Weights of a small transformer language model: 10 layers.
Each number is 128 + 24 x the weight over its row's rms, rounded and kept within 0 to 255. Layers, rows and columns count from 0. Numbers have three digits each. The size before them is the row's rms in percent of the matrix's.

# up: layer 4 MLP up, 896x224, rms 0.0633, rows 485-597, columns 0-55
# down: layer 4 MLP down (transposed), 896x224, rms 0.0635, rows 485-596, columns 0-55
up485 099:128142142120103134101127171088162129165103077155155116125103136154161102143127083148146112110137135113140140157055127159162114134153142133110141145085101164126106095134
down485 099:093134126134099064148152092113143087111149105107134155116093105157115130089136107145157164154107140116142125151101118138154125112141123158128110135093168162118121124159
up486 108:148158107139102128117158104124153093105148131179123080131123111098103124076104103137123128113144110109121151133103127177100138135125134121144127123116141117174106094127
down486 116:143084186186101102104172127103138134145129103132137159127110154095098109084141094089113122168121118111108139168124127137087113136152162102164109118110121130171118134137
up487 113:106119113142118118140131138126110095149159108150137149147162119100159111128106137130159126156127109108137094114167122126097158112108122144182156130118151172145111125117
down487 111:098123104096136113151166139072142104125107146114133111120120118105143176172093108127143150129183140151122164146097138117105126154109160146156132122182133132115115088119
up488 105:098104150170117136168108071117125125108122152167141091137130063148147134125145126098164120115148141144148170183107115116126082143148118181115128144145125138162135098145
down488 107:157109122129162129137177137125154126145153144124139138130128167108127086135118114149153131135171129121132127118110137144119127161137130146118133124121108151137100100145
up489 097:159110093134090127107140114138123163138098107136106178141132130113122083159138148141142115176139113138126111131133140113066170111114100104092124120141145139129092127181
down489 102:107158125137107126148111095087131144152130112185162079128129149138119144104107110123122138130113106131154128133126122095165168168138169134124078173121159129117114141127
up490 102:105125104137135175093162169134113110132124112164092151148148139116088163091127142099140174165121123181167136128134139122148144126125095139137122138130106092166137140104
down490 098:122103141094107152093080088177100127138147097148117136105096113140122128167155161116114135035150122105101110105148144130144147108135137108108113119164109131118135167127
up491 086:143112104145131126120092128106140110101143103152124184093123128131097109167096153161110109134143111131156162107125112124125116136141103095100117140115127119118098154144
down491 092:140177124112095137125193075102135132132093169105192113181158086115112134117139112089148179114131128109118080153140131124158109116109135180122124105137117111143159137122
up492 103:162080179129122135160105125138137178164165170108138156115122095134092115128116117156119136116090089120117128145168148130148118105161140150121141132167125139148123124103
down492 108:133105099159096142108114114149091088147146143099061095102121147122116152148145143140108163095148146132121105077094134118120164115115080135106111132128155167090097149145
up493 100:105114104124086127161158098109156151139179134085142166131105160164136170133123100121102122069137096112103159118092116084157132120162078106116093157156125113122137123089
down493 096:109114150138162111111122107149071143085092127169141126130106117124179118091125101089130130179098148116139082154117104127136119097116138161120155127087156136173118109144
up494 098:123119113130128103153124087145142127124116154137144150109148144124170110148110143080110111095202118096095166137139133125124123131147171138143159103115124153066137153132
down494 098:209136141140130121134105136158135122098123160138121147101132138115093091133125109154113132147126140100119124098160134115114149101143136119159134133162168080135089171112
up495 086:129159129130159139138118094148115184096143130099096198140112098155140151138141111148147094116114125151130106102141130121127112141128117134119124121154118131106128124139
down495 088:121121118145101113127127159134143092167178125167153070119150152106124107142132131131135178136117112100130182138136158116125143129116170146153103133103126139128163140114
up496 111:156129114128130160154143074103127153157148104125102127112139146077157131113175099115162138153073102113178120122135132140100104141124154125104105144094112118142152140116
down496 097:101149186112148142092153126143096176155108141104136169092091113163111132130109181120114123149126125132087143144117119119125128105136089130127139080145151167135139123135
up497 106:115118116158152132143112152116114149102163106163135131149143114135143166136111115144102149124125146120145160157145161110149092095183124132136169110117109141110114091149
down497 102:145128090168101103119127103139159113155141141131165115146112136158130133125120149103142108113145120135116072088155105075081120129143142119132087124144155096159101103139
up498 101:147139087117136150094157134139116148150200133161095116141152145141115121101179140070135109153100140166097112131092119115101148124106174092083142111130128128091124131117
down498 098:142118155113141120142155106139158160127140118065129134141139128118118135136113124164085146108114095097137140105167135131136165146134126165139109165140135188158135088111
up499 096:097143179082086084116144140111160138107131117153140117130135110121141160132134128103142099098145113147165128141114136073089159144134133127151133129184079167111103180117
down499 104:160099137127177137125126100142144114133123136158116120133147119106116140134123114126097122105149157142102135156079124140149130169133097144110116143124138117133090117164
up500 099:140126151120107151098118090095151153126162135131138111119096137164108127120145109099141157148193133191175158109119136108097107141144126124109105132126104099094150114122
down500 098:070133096091167106146103148109130132127144118132135132100143120110099176085139173147126087174120144104109115147117131164126148168171118126161153149149138130114095114105
up501 096:135149125144116117104112113138164085181124084072139128091128144092136083097125136149099147122138090141149105143095110173119106084160095143132128127125165129116124121115
down501 095:103149127121118121169101106126116163111103189166117149180155134137124114102157134115150133155119157124131139110135126115087137092097094132153129119151127130136088143115
up502 095:128166104120123148117138144124106136096126140124135138105135118163131116095129124179113112137098076109148093104143124136097161102141082112140148150130117142095115126114
down502 090:076131154080115123149158115116150095151141119124143114157109108120077127141122128108156124081156157094124164141147103111174125114104127123094085073148167145135147145189
up503 096:149120151169140156092139162118116120159097147173152100079109112107145127098118111096122135175140094124105125138059110143173149139139127117084102174147147131089086111159
down503 100:096122130097150120061152137136128112130173113147149077137116117109136142126167124155124113096081119116151133095107123117123172113098125145121106150143128141111116132133
up504 099:099131128122119091160112127075127157094172140125140118123102082157148145164131121146107133158100140098143148113120125163100137070127140132128155139130147146157180155155
down504 107:142137130096116135082112173107098146139152105106157159136113163127106128134090131149141118085093138178130131093135117108156136150149129152147093156139121126111111190162
up505 102:137130103115114084165108132126139124174135143116127129129176143101145123135174095105103131109176133127118076111145148156139111126123121149099151158108113147132141148121
down505 100:090105128127115120121100112123123134122116108138144136103126106119122068134118111128148144112122123150119134138153130119113088108116100144123139114148113123109103169147
up506 089:152153118136117156118075131129164139148151134109124113152150151127164120154132131120096111152123139105135085113122140066108119113141139134106108112153184135127132140128
down506 089:118079145144089146127149116129117101125138139116130149103130123174112128091135081123120149092135121129114159109124164172115160119120108151149119158084070118132085116141
up507 094:147138110132118129153121106093135126111170122116112091119140139101132160141131134134155145113142106104117117110162119126138128137135201125133132172129120101149144148110
down507 089:096143119138131096115166115153100149123146142180122176143137149120135111110102124111133116084131129133136143169116142165125107117132100126148107120100139115145108073131
up508 100:151142149118107106125085139176116147130116103142114116097122133109168125128127116142131105117132101120109139191136146137110125093131087100120137105156109104161102109129
down508 099:099099096113125122105141157083165107110165110089118131116142151143089149118177097139100128140130132161135153156132134103165112140157144153114115122091120161115116129132
up509 095:094162091121110148100165147113122164108160136145122076163128152166136116134120139170142135117097155162116143154134127154114096138167111114173112112122111161095146128158
down509 090:105111133113136130126109148164150082164222107085134125103135086102133155119194096085128098127149129102099096133120122123118162118104168152085116156122153139129119117129
up510 105:152138171155101129129165131117195167146135110164140110127112088099132148121162107130094120152105143152122143128149109141144123107115114130132133167148101157158160113119
down510 110:091088122134192139076152135151137129139121152139123130127161118159096103100129148132096161073113114198148123130117159107156106116165129155119124109151161107160124124156
up511 101:101121117125113123127119119108127180137136095141092150098130132120104079098119139128136074165110070145147132133120123140123133125179145110114141131184091137132121152128
down511 109:124135101128151112153153156118104076156118098146159149105144157094106108114118136146148188173131161165112152112114137188102129124097119155117158118107130098078128110150
up512 093:126158132150105105115162145082118143115117125114112106124135126099164131158087133111109177151140086115181143136118076111167069119128099111164135143141131131087173115144
down512 094:112161143159110157097170125132100125109174106141108131121133109114124086115136118199119177111123155088149153133049159114142114110118149116102102109073149112065106119158
up513 096:167122083182121153156160107138146152124181127156100113139135148160132114146119159102154128125084111139132140137128131118123121141103147136101124102145153146133138141152
down513 090:122139134066126127090134151135120132142177120156108172107120138128122129122139147138115106152173126102127087116139138156176141132139106132156115153134098153078135088120
up514 098:147111090161101112110057128144121123152128113141155129131168105121159135066107121133132097126113141151146110103157088125095150153139123142132131139209143129132118133115
down514 102:115148098103138089165147090170111132114082120125152136147127115112135134141147129142174130117136115146140115072169119140104165116100104128067151121095178145102115115146
up515 100:151097132146075137209114151091115137128173098148121155108109091130152118113107120096097095153156113109138098088127103119110156161152114144094101138126159108176105123134
down515 097:079173132136108149095150140113148106148102181105121115129095153159111137127104128085150167177123159140145166093149143116155158141129106086147117117110085140112112109111
up516 104:099118107096098128150141150154189154141176109136151115149126093148157145141089104139071122146119130144175160137143105116134125116140187124098096151107137135134123124125
down516 104:167135127152153137109134095125103163141178143138102117089128114114132155139153099121137142139118120092140091113129137119117184164118142177148106162177109108124085139135
up517 096:123152125153142124124125135161158087113112174114115115106148161179139127122150107139140139130118132117151137157157129105120148158127113105146143133131132125127148084135
down517 108:149112147130115127125109118137133152097080099121155180163099100119087142105132097124141127120096156097080149136158148130155095111118132126145107165125141103150121153135
up518 101:176114111114089162118109141157135103163132120158112143126105119126127147155107099108140093179131135122125137146105124113119142134134094085158168103130109149165134131162
down518 113:180172088117175113153131130130147112151126157111199109156168137138126139138096105163180146096154130079143086146103115117128148072156134110104121127099113130138153106156
up519 090:121098104111087147149108103156142102117119110122090119114122102124135129100112137075140159115111139152108103158135129097108148158090139090139102108139147095149134143140
down519 085:173158114165147107110122136122086149101147121138105144150143164178125135151135121158067143083164117125176127101133139153170133101169136149132120129162125159174110142111
up520 100:139191157162132083084138147164101118125114131129095115110130174141116147094101161155132166115143154126125146160113183159126173110133052114128132111164106121123121116120
down520 099:126160090136124162118138138125151122132150081125093093164129134107111172172150124124157159110121138048103096140143138148127141157115154166114134114107157151161121125172
up521 101:155120152102076107137163140153142115130129121131177164136142149118135181142122157117134118115135104124123139133116147132124123111128111115130089122152153110168158080135
down521 100:141125147093134172135099100107127142119138165113128111127104153153148084127086140096118135163108163084072106104177164190151099136122096104141123151130084168106116155159
up522 100:120136086127122155171122132123129071133156129130122135127137135127138131126157117118143116121127114210114128163126152091089169141129151165071177152161176128096128117172
down522 103:099121143124125137112116156106151120137132137147151107104109120105130127142099159121123140100141152125130119090137136097130130111074162105117156135112131135138136149149
up523 104:153112141125140168179162124134116112139117158179143152126115140098149150170120140123126088145134154104120150090127121149134137133122155142129130107107098106100138127177
down523 108:114129124149090147123115164144106136149141094098114113153095147101121148107148126105086162127144157134136136148122104094169097088104147129136128127106153118133152139125
up524 110:132154100148155160171158132128139129112130159160162115134129142130096141080166143104101113149148130165145162110137089127093132126099145117096105103121133138128101111129
down524 099:132125144059148093102129113126159140130156124105142134105163138112170141111126115150135117112167088185157182156159113144145169128157143178136089131154104119160124132140
up525 101:128138089099135146113133124139125160120164128135082151100124179137144117122094176125123131137152122158110124162140114136215128148091110142117103109154108150121117115100
down525 098:103112144132131109108144137100090081103144105122090128121130189110099137130098185161091124156172098088128107116087155140091137165095122143080116142151122133111105107149
up526 096:150157150140098111104147176149147130114159127168179135105098147060140109104118139117143122108093144115127118116122128103096181161134129159137125126099148118092124089094
down526 094:127150119133150120147090155153109129100129121188115128148114135119126149156105130149106146099155145133157143102138115130153130094123179172175133095127127130160154141133
up527 096:140117179154119136141113119120141113113153086132126105149158113147102152093159130152107165090104141134141101086128110107125118130120171156138160136159103100097092083092
down527 104:140138119141126101146116107121152100105119147164185114142129162176187171100089150144153162126150148134149161154119108131106139090091107149107148110100101153118137141140
up528 109:124134110097115099129114132178116096068105124138124090106129098109148164147091196124118136134166142111099132194149132163169130173114103098098074183118102106141117105091
down528 114:138125122152108162104123068108117143108148144114133131121156110123134141119145158140129101126106153076166097099124133138157119141136110129143135150032145148116144170123
up529 092:148134144127157180151155133156138131114139136117111127109112147107138158115110091115118129095134126158152123114117123114127142100187116100102122111118175106109157137063
down529 096:135104089135150066109179130078126123137170149123150149150150125122137142111131131112135115138121133106116146146115125159148116079146140114159096163120093170147146123133
up530 097:127111097142093142134068131174106141124159105163085156088130136117154124171158121090123167119081173131136112156097169120095130146138138134146117105091110111121094102142
down530 092:166147158117150094100181120140145120121137150142189092128130102120113135139111126127140099137165091158103126090109122138134114108165111080137147107160121160112154135133
up531 099:106132090164130118136145133155124032100167147118169105186136159123140127123091111129135163099130167139149078121154129118135132149146106101134131134134131104106097075097
down531 104:110142147166142114160125159091137149135122162098061164093129141162126106084133094123135153133128071127129121165151127116133128131136117127106150071142156127137145136129
up532 097:144152117116090136113066151156099139099160085105130121139176142126134131115085150106150110136072118077118117126111131106135104126159120128104121146136108129130079157108
down532 083:106098122123145114142197076115142118146112153121115136154094117129123112157135088118099137146174151156139127163117135114136137128130120121144114122099136104120183148173
up533 101:131096120064136106147128132130119176120159124124123165092142125136146164113145127140105102126115119093146138121113100107152139143132121137131163118126110118089169160132
down533 101:172160101141123141134096122112148111134140122120116136098107161127138179112108102109147125160134135159090117116126180090121146104102124179140082177111122119118130136154
up534 101:137197090129159103107126117161157110092145161135126119106107123144116113133106115086140117089118136099158133116155126118097138123127154084133103134126167103151151140095
down534 097:105128158153137091099109164064119089119129128135154154151142123111153143131109147191116105164134142113144100125113115130139148146095139113133121123102098138087125126191
up535 091:131112093117146111092132140173123098120171148163111142102137088111094139133183104184177102148132135109160120138110153144130105121184112119123140114130178094136112118111
down535 088:134168198113126147112144150116133149129102143154115097128142094130137106114094076116135138143151094137111132092146122142148129170087164181165106157110126141128126158143
up536 102:170151141111123156129084133109103138071131117123155141142141071160109131152129181151201143112105124120151116158100158122124142139121111143114166143138177110120173143170
down536 103:102142104130127146152140094097133108178101135085133120087124167132137129112125080118113093126185078137097083146067140134129085127180127155125116126153131138158156139118
up537 098:101117083142155129139085135132152081110103156141153132099136134128114126088151183112165126125113123130150095140123123091141149092148118136191138104131104152162099109093
down537 093:092103081119166083080110125174140143166111100143144142158161096147094098147102098129100183136108159138115148126147132147152123173125128121132127102135095138162134110107
up538 100:150146102098110170136072149120124120143116117146144115085166114110134169141152154110114103112155137160151150150120136154064120131147136134139084164107097112124092138162
down538 105:144121134143096127134116097120137097156122106115185124171111134122143121160145131102161159112128112145076127112137074144124135103171124152134137132085143109168139124128
up539 096:163120164115143133144190124176118138118140132118139132107093136100113120103106126091096119149102100116164135150089133114157148114148135127114111138150150136161081134118
down539 103:137128135132154113101138132121151091097128100126122100116116129116105111124129152110088131095168119166116184145134144153101163154132110140154124140095127134122153148126
up540 105:137097164184069139095134126171119091141156128162134151130152152133146148090078119132143142133148096178135137122133128123154105126151114153138125092132162089135157175085
down540 110:132167130135102130112144139121170146146104128130168133163145129108115151105081114130133120125130149143124103124098131100147121130088130154090108131123134122119124163118
up541 094:143119135117131112114122097125147103155158137074109147175119140128155141197176082125133116118152096130123117112126150159127103144095089115125116153111122153103114138162
down541 100:175088118113134133113086123126113113142125130132094125148129117111111122108142128137099124140162154140103135115151165171173123165103112130131170154111156123120098119162
up542 097:137169133167072169131144150175113156107107179133102122121170154094117110106114116084140137127145093094080121105127110107188093160160153123121119143107108145101107074142
down542 097:118132106118128106103100096135132089151081125146149149128129129119126116154160129125141133141160099176089121179170128086113107127139140151144162133157150121096182160128
up543 095:125115132133107127167119111148138122123128167120140140115144142116150121116165147116112095122131170142125140069128120103163153155093154117118113145119139108108105126122
down543 100:101138145188129128116138142118159092123082128146153149130182122072133136098110137140123135090100107105142083100132099133102135145126136124097177139143140149080132161121
up544 098:101170133158093116129173128102168146103179135152108113116121144124135144114090115103116149114112120154111081093106121136130135098151134119135139129137122190144149144123
down544 111:112091115091123112128101157129121146146134120113111100117144139131089126155104137138102168107147117100176083135094133110143161097166125107087139139101120175118119126160
up545 108:150153123171121129101132122124132134152144132125095182120097149143145152115126115124117094116113153153183142103097156151171128178118127116141146110116152156177108144107
down545 105:119140137182119144139151116139130101106145144109153081113135087142087081133121081121110105149190124085106121127120134137110121181113170128147093084139097135190158155109
up546 099:150117115126132136112125132099172133149114109147150113115144099142105155103123123077170180116095163126129119161073150149086132121090151089058117125128176175146103157108
down546 097:122151114122142113169117171140109128131156129171128151141156125106115110149108108160097093122108084124122128088150165097164128178136127186139130126101085081128157143094
up547 091:164138136116171096136140137168141100112145181105111130122134092137144123120131080138143083088103122138132098176116139075125137124106116123138127107124152104161134159122
down547 100:106137084110135160128149112070093127140139094133140155116122129116113122128115119167144138130139114153106147152090111134131111123132139142136177126161119120093064092122
up548 103:136109127091121086127121098080108131159117153097086095120140135106108114094100056119121126126122141092161137133133151108106082090153106143125164139121122129103106150138
down548 102:123109129114103139114105115135100125092170133122148092140115173115141095108144127135093130136075119125137084108164151111140083106138146071120098147111118141148130144109
up549 101:156122131087128127133147134106093097146118100115141129122109144134111137152118141145164089126119087117132122136153137086108140116117096099131121102097129116115132124098
down549 090:105134113100172132103105137154094156116135118157094144142086072144112133162133123148161112117110129165141145125156101118118140158129130124133135127129137135123129137157
up550 104:168139135122106089119163119125087154170149154171125145142185148121159105126127146167121136128125119193100174123128147134142131106127127113133104142116130077159135179102
down550 101:120082168116114089157103152114114125157164120080132134118162156119127157123142127085096157115139127131083115111161136150119087124100131194101109110073078123107137126122
up551 104:149149138113120113110142181131182093098125125112124109152141129132163153133131135133131160167145147089175140136132096117106156137127120117106123141140174134132105147129
down551 097:111132127116111155096127123111108125212119139162113103113123144165103113109128126167117171126143129165122139127100097092107131120153122141138160091128162085120131119130
up552 087:142150156132147131109123137131110110144142127103129088159158123089132191137106115131121127145124138060118119133162127102109128070129139115144130157129065120116107137168
down552 089:101167109081126115126111152114153131119101131150145122119118119136132075111143135131125141113120124184098096149074144135172155160104101139101122114112116141140112136083
up553 101:164129147101159116108111112130149091130134108125081165145124088130153141133158154103142136108106124091144135137121122099140072137095114157138125115097109089115141116151
down553 104:126109171140115104093149132175132102130135134143125117102122109125093146077156130167115092111133118135145134133126120106127116120114145099150164169166105144156069098161
up554 097:137118105115117103130125151145171131118131091152089134123137153090126179125129193124111092171156109155154162159101168096111143098156133132118121124106109169112146174090
down554 099:114099111183133120171114093139108157114100126109146106099111121122114097146100110144152098121081096119143095081157158126117124119105120148137125108125125087109125128132
up555 099:121095105122166128160116125127142111153108141127134122106158132105141139101102174121110134118114158164092128126112100078106149094133121084115107081138151171131113134113
down555 104:152120108144156095123097162161135105140170072136138137152118127095101117118142115142104119098083134141153153107151111117136134118119138162077141171103142113109156107142
up556 092:160146101126121176145122173115129132097112129134106092129098140117119130114111069157115142123123097157118100167127107075114133094136139108157107117110146103105125143109
down556 090:121130182114127054092110089149103124121157116119142134116130100153121075102164154077113095111136149113121147098089138121127137159112104103125130127165111137106141110127
up557 097:153116133113084098114126127081109121161204108131132140116122143127131169140145122078147094141109110139129137128145133100121090116094140113108148112099122119089101104137
down557 094:087122149155134116129109121159125075156092116122099171106136122148147121144135154155122152106138141162156195146140141128153167127094133167142129107094136145125143106103
up558 097:119115139123098148079148174138055120129099124122167081106137138137140112117091113118103086134100164149149101124117110138117158102109122081137139104176151120113149143102
down558 094:130163142157171163134128154108103114109173133098114125136154154122130120132176116134087143135157101121146098151114120127150112166121116153128157135084139137161133149147
up559 102:137132091114095146115126109128133074156089135143119091128118150097140130074151121186101141121108114117102148142132132122144132143118123113120184104121113096148110111152
down559 101:117148130153144118117124116133115120127123154104140138136112135123100127116126138156070148132116095152167100112186173122126095103132096163131150113121160094120106066113
up560 089:110122152078126115128157141146136141092149159115130094115137127070127094140103126150132114116102066152167149078083105107169159146117144112156135137120127167147134112155
down560 086:125130112144057133151083145116116148158103145143119194129143146141139107124171144119165130153125161126115119189135173118134120128170109115135095120145118113121163132132
up561 106:185137135122129131090138120084170148132148141103107128139122157122095162136145151148136146128135125111119156138183152110150147090075167130108141107152181107120114123161
down561 087:086111159153136149112147119143139118108127118146121155105160119155109106107080144132089126156105132123119088163141145161176133149129138127140129143135115103150144130077
up562 108:114140119125124148140145142115145088146138114137154121141145154104112097134116162163124127099066147121110140129137116147100160135160155177109110119120121113095111137070
down562 105:115141125106137155175151130119175172127137123129132106096096106081122111115121111127117174146084113134199154122103105129106106121143105116128116140127150117161149065193
up563 100:123140099151123138161127124144151125153189134129128116120106186101108103133118131148159110156092134102110122156120125107106090111123091156194095106158107153119147120104
down563 108:137151150125116118149135102103115120147105109120131117108155154177088129132175147125162141142095138099116107122123098133150130077085115095113134177129072136124163147103
up564 101:155113115129113152092155133136128115103095155144150124110123089088112127120112118107156128114116094123118080112186117148137113119141126147143151097153183129165127092144
down564 094:153112128081175125112140133097089167138177115149109108171120161141118112152127135158105119124122114123075107147148183164134105144162145123162088121129112098130126122115
up565 101:139110093127161109121157167172134109126095115137157134139151132129155159131183123103090148105158116132110124090137098096128158080079138123144097172098109106103108145075
down565 101:130115076142112171182148116103088139149158096132113133114130130134118136100090153133119090150119107145101115125115150161122100165138169138133106116134150160083166125116
up566 104:106118090105139123174174095130108137129181145123137125128129139112155131171120110129165141133143136087083165151153167123150106101108127095103096129126111125123172102135
down566 107:132113134141131116123060186112138148130142159105156128094122158154151086134105109105153157095141097086145139143147157115132145157110151157099107174114137119149115142111
up567 099:159100141163151145143155088099148118175141147146101150129127132129119107142155114098128148106134126102113106122127112145097133143115124123102144098157155103128158157121
down567 101:136133161129137113154108144113144123150193117125137130129137144145122128128144109136120155100148178120111117123110143088152136163113122147142114073147167112138151130082
up568 097:133095132134108082138132134172072106131084086144116111091103136141148153147104153167119122096151154119157110130142105060126122109088105140139152131115112114105159111117
down568 101:089103104113131151139112141129120147131171153127116150119144102121118116136113122156113111139105134113130101135113114108094078113063144143147105114129183116145163119170
up569 097:110137144119143121135142157127135147172141089162149126129115142121125133152144155146150122077127173122130138133081147151110113101135106137160098124155130126132139074147
down569 102:155134123135105111200135121156110075098100136111107160159151130096117104134101082155125153124103147135122157145164140149108151118122137142135139127095187123129110140123
up570 099:154152104132156146118112171123124142143128095135149155164163155119136129170172131140127102118119135127102163102159144127108117135098152076101117117119141113101121162078
down570 094:121071110149161136120122119107160136118113146134090093081150178149157129104083153126159130116132118114115112103113104162158114087135093177108164153114100156096082106172
up571 099:137101156122100130164161132159147131133162153106149144136121125144110107083183108103141141169079130139150102136099111161131129086137108135150149091127163128141143157133
down571 099:100171149099136096134096124132099181138168097099132106126150127131056148128111086115124166111121071137145132146130130146186139149141139136048106133092131115096143103100
up572 095:172139119117154145091155101111161116083136110117132127132140133097131158117136120169099121124108141107153142117093132189154088141131140135146096130127138110137124141107
down572 099:091109128174135138059170110112103153106135112105150133117113141148117087156104136086147144184154066122115098145100127090100169115124091089101133102163157148139058150134
up573 111:123141150133146171063123148139116117129132168106128188114151108147129126124120122153141110136103099147156073104139135144132157099112134084121141090131128110152126091131
down573 107:112116113077165147086106123145090142122171126115136170153122107109115119102135124150082136147129178116133098106114174105147131094077158112145098119092139095118153122085
up574 104:100154138142121121149087086168126126149117172138085117127185129133150138138155115133126158138122123158147141113099094133122143108127147105111106113093114131141129129134
down574 108:085126101089164153130150117142105142141108159087135161159114118146124109097153160134125118150139121150137139120098143117117118110198152080167109138110142121110132140138
up575 102:137125179143150158115074148187137108157104156137108124099176116150135135126130135083101152170117112108135088179133151165157132099125119156174175112110188142147103136161
down575 098:184091113081128138117091156108130122121104174163159114158098117147141141120147116158134142130137101121102166127098124128128146161146140148116084119162108105144133102116
up576 109:123173157123133107134108137104137131129096127105138121146129188130136125128140147111111124117179121139173142122155087128086116140145119153125133132163146180083151151107
down576 115:121103135126134079090137134096119135129156097100162130139125150144163123126155123136120163114131132124131166115124125141123157125153153117101127107107134124079086132115
up577 096:122125132109083152150131134092129131101148121163160159140129168128128125145092136158135114079117146116131130167137122156117124139099139136097143128136149118183100115133
down577 091:121132120142126129115122139125170154168121149086118131114114136167126104100155136100126149177127123157139144138131072110105165122138116130158077132150144128123170142080
up578 108:162099122100089101080105114110138092112118084113141154110134123106108139134138128121158121119111132137169133103116137135119103113159080152130108098103124116131173135179
down578 124:110136103124163088151116132129143161099091125150123183159129129124144108150145119099122168094149117114131153118073150099126143133100102166138162107111157130113118080154
up579 098:147135104150108161156111123109156123150128142155142129111114130097157145134134076140094142155102106122127142106107144123085120171115118134122170128092135154143158086114
down579 097:146084102090096116137085085122129128131096192141114126139174122125150141152160136141179122091088134132096090153150141178127079110144168081110105164138102137135133143123
up580 104:147183152129122130130148115119120127160140093116146127166133063113130148143145142095124131132121089125134103125073142136170116146112115138108117145131089111166123141103
down580 103:094136162121120174110125168130101112113182111107131098114160131135144129125141114121121110092130126073118141132136120188122126142137115121124103133121117126151148121096
up581 091:084159116179106127089126098102116125166165082179111142113137131149111110159106114121153126153126122137106090179109132154142114163111126123153109111160138157150141148147
down581 087:137121129065165146080098170167105132094096131110169131156101162102096132121132144121138143083142117140116131085156107141115076108151132100156103122137126105112119175105
up582 096:121100103102120155105120100134102104149133060096132110108106136132142081126154128121103168172106129115153137128126139154126109136101132137109104105135075184125114131138
down582 104:165076159133139170128158074126142119107063171133132186150153152108134184146127129127117122127180078163144098134130126133106144117154096096110119159077128109120136109115
up583 102:122120120122142140149094150166125112151087156082162139162152128143123131099137115126132168096158126129155116127103131158144136130117127111137133121163110096153135076106
down583 096:119088099147113109132141145167093125134155165115161130106137095087105143181127114152102119161100144116119121109142142122102161135146135154163120129117168162122139128101
up584 103:156145067146097113131139124148178109152087153108125113132124117110100155124116102136114125058083144070137093150102149088142112131172131126126103144078112123139120110142
down584 100:116137174130120151104168096157079147141140128179094116122132135146151159149101129136135133121189116149120124146086142195146152171126160105100147106135150167122148131116
up585 107:161143117125148109186111114109132137116180102077163119105154129094194151127075142092115148137145112068120181113154115139139097127165171095127165143115093155141101094121
down585 102:126130176144102131096158126154090118103085116130125109151088088168119110144168146146093071105122172155101150144131119100135114143148115167131066091121146099161131163124
up586 101:169118110137080140146136134194131126141163128131143078145094137146114129108104124123122118098101118114121127147099108149158132112167118154139091106109093140144075087065
down586 101:110119175156125104120125108108157089112129151131117124152145115084085144123110124132154143127093150134123136133118113171123128150137146118108141117149117153130109136107
up587 083:142091123132120107145119160145140130173141136098152159124143089129151127149119149127115135108137165120119150139103136132148172149110127142183090131128115143125171134125
down587 100:120115111137162133114161081116136115111074107185127129150117136163105115137131111116136123123114094158123142141120110114095095107155093100118167096144164074128108116122
up588 106:142126114140154116148190103146161087125145143119124086099096136137162127151143140130130147138112091133074131116174138101158147094178102149166141113104133125116164085079
down588 115:145129130105140121124123143105157110129112139133127108154126120087164123123151068145131090081165129111134123137157143135126127091144151135143144119137130126152105117135
up589 097:114153130144117155113122105119124149126156135175136105107099158120120090194097113132138142133128141150147129136143111133121128122087139092132151130091145114106111108169
down589 096:157158140066135152149133146119179129087168107117158161126124095132118136100154136123129134084150162099103156170127136130117124117155101129166101110144103091116107117094
up590 096:141152183141125123114126091142125120178129165100141141128091185149130161143143122125140120084137155176142141117124124121161124124151135163155119137118101119073079099139
down590 094:135101148130125149198142107113101130109138128129149130106137129141141183163101128115099108154080077112114107141121119151130148144156094112111151140101190120152165132136
up591 113:148113115150103119111140113161128138119126128150128099135101137135152109102193134145114100125141177153118101135086139177125135135093124167118134124086117142105127140171
down591 110:144165127136099127128104176112104163141162134078080124110118132174093160160173136082131120104145104100112129143115108194133106122131171121136124136128074138076129108136
up592 097:122148126123098175155095083096147158089144135155155110151129102110141131085127121140140156081130135151134178130137118132089111099135170099175118112179148138116122122108
down592 097:109111118136145086116154119154105141136110122161107123135116105134098153155156168131105132151149154165117125162136178123138157100118149107113121121127129124140124103146
up593 105:147124114095127137102123141168102117170125121131160125138116130140090097114105142092184170170094072139159151133160104140124114124162106150132165131097123132084105172140
down593 110:116156127097140111111113082124109134084098127112141126124104100119142170145147112160121153169140120106141164140116135114174145130109120131123110163148176116073107111132
up594 104:151119099130133144106133104154137100160178133120151129129137131116172119119147166102168119159122125094112110072099162146100105126144145146177099146121183155167104145125
down594 095:141102128089140151107113136159101136136110138090125102124155106117141104136120137105103123142153112127109134126167069104138167087095139109133104155135120132149097113173
up595 094:118188104167120112159148140135106135143146098129106136095127132138104094128102118133139146092131127115130123138085131113133125110157128108091134097147086125134122091150
down595 107:113146140159123121123105142104149173126118111100124129146108115165118136143190125072150111122133142167152125114142112079133096153158108080141096146169116134096133093151
up596 103:117087158170096122149124074147109140146113066109127168163151166103126203156137100132110145124130123139122142089109157146137110125151150119108174161120114118154094110164
down596 108:127145150115102136114168092141105152116131107074088103073093151105134096139156129121110154085158132115130135092126165131165122080097138152090112109075172145145102129142
up597 087:122155090147125146089108110172123105154103122102158163103112144142129116111116123095149125119107158145135155124102185107076078128154117086158115135114122079118144093095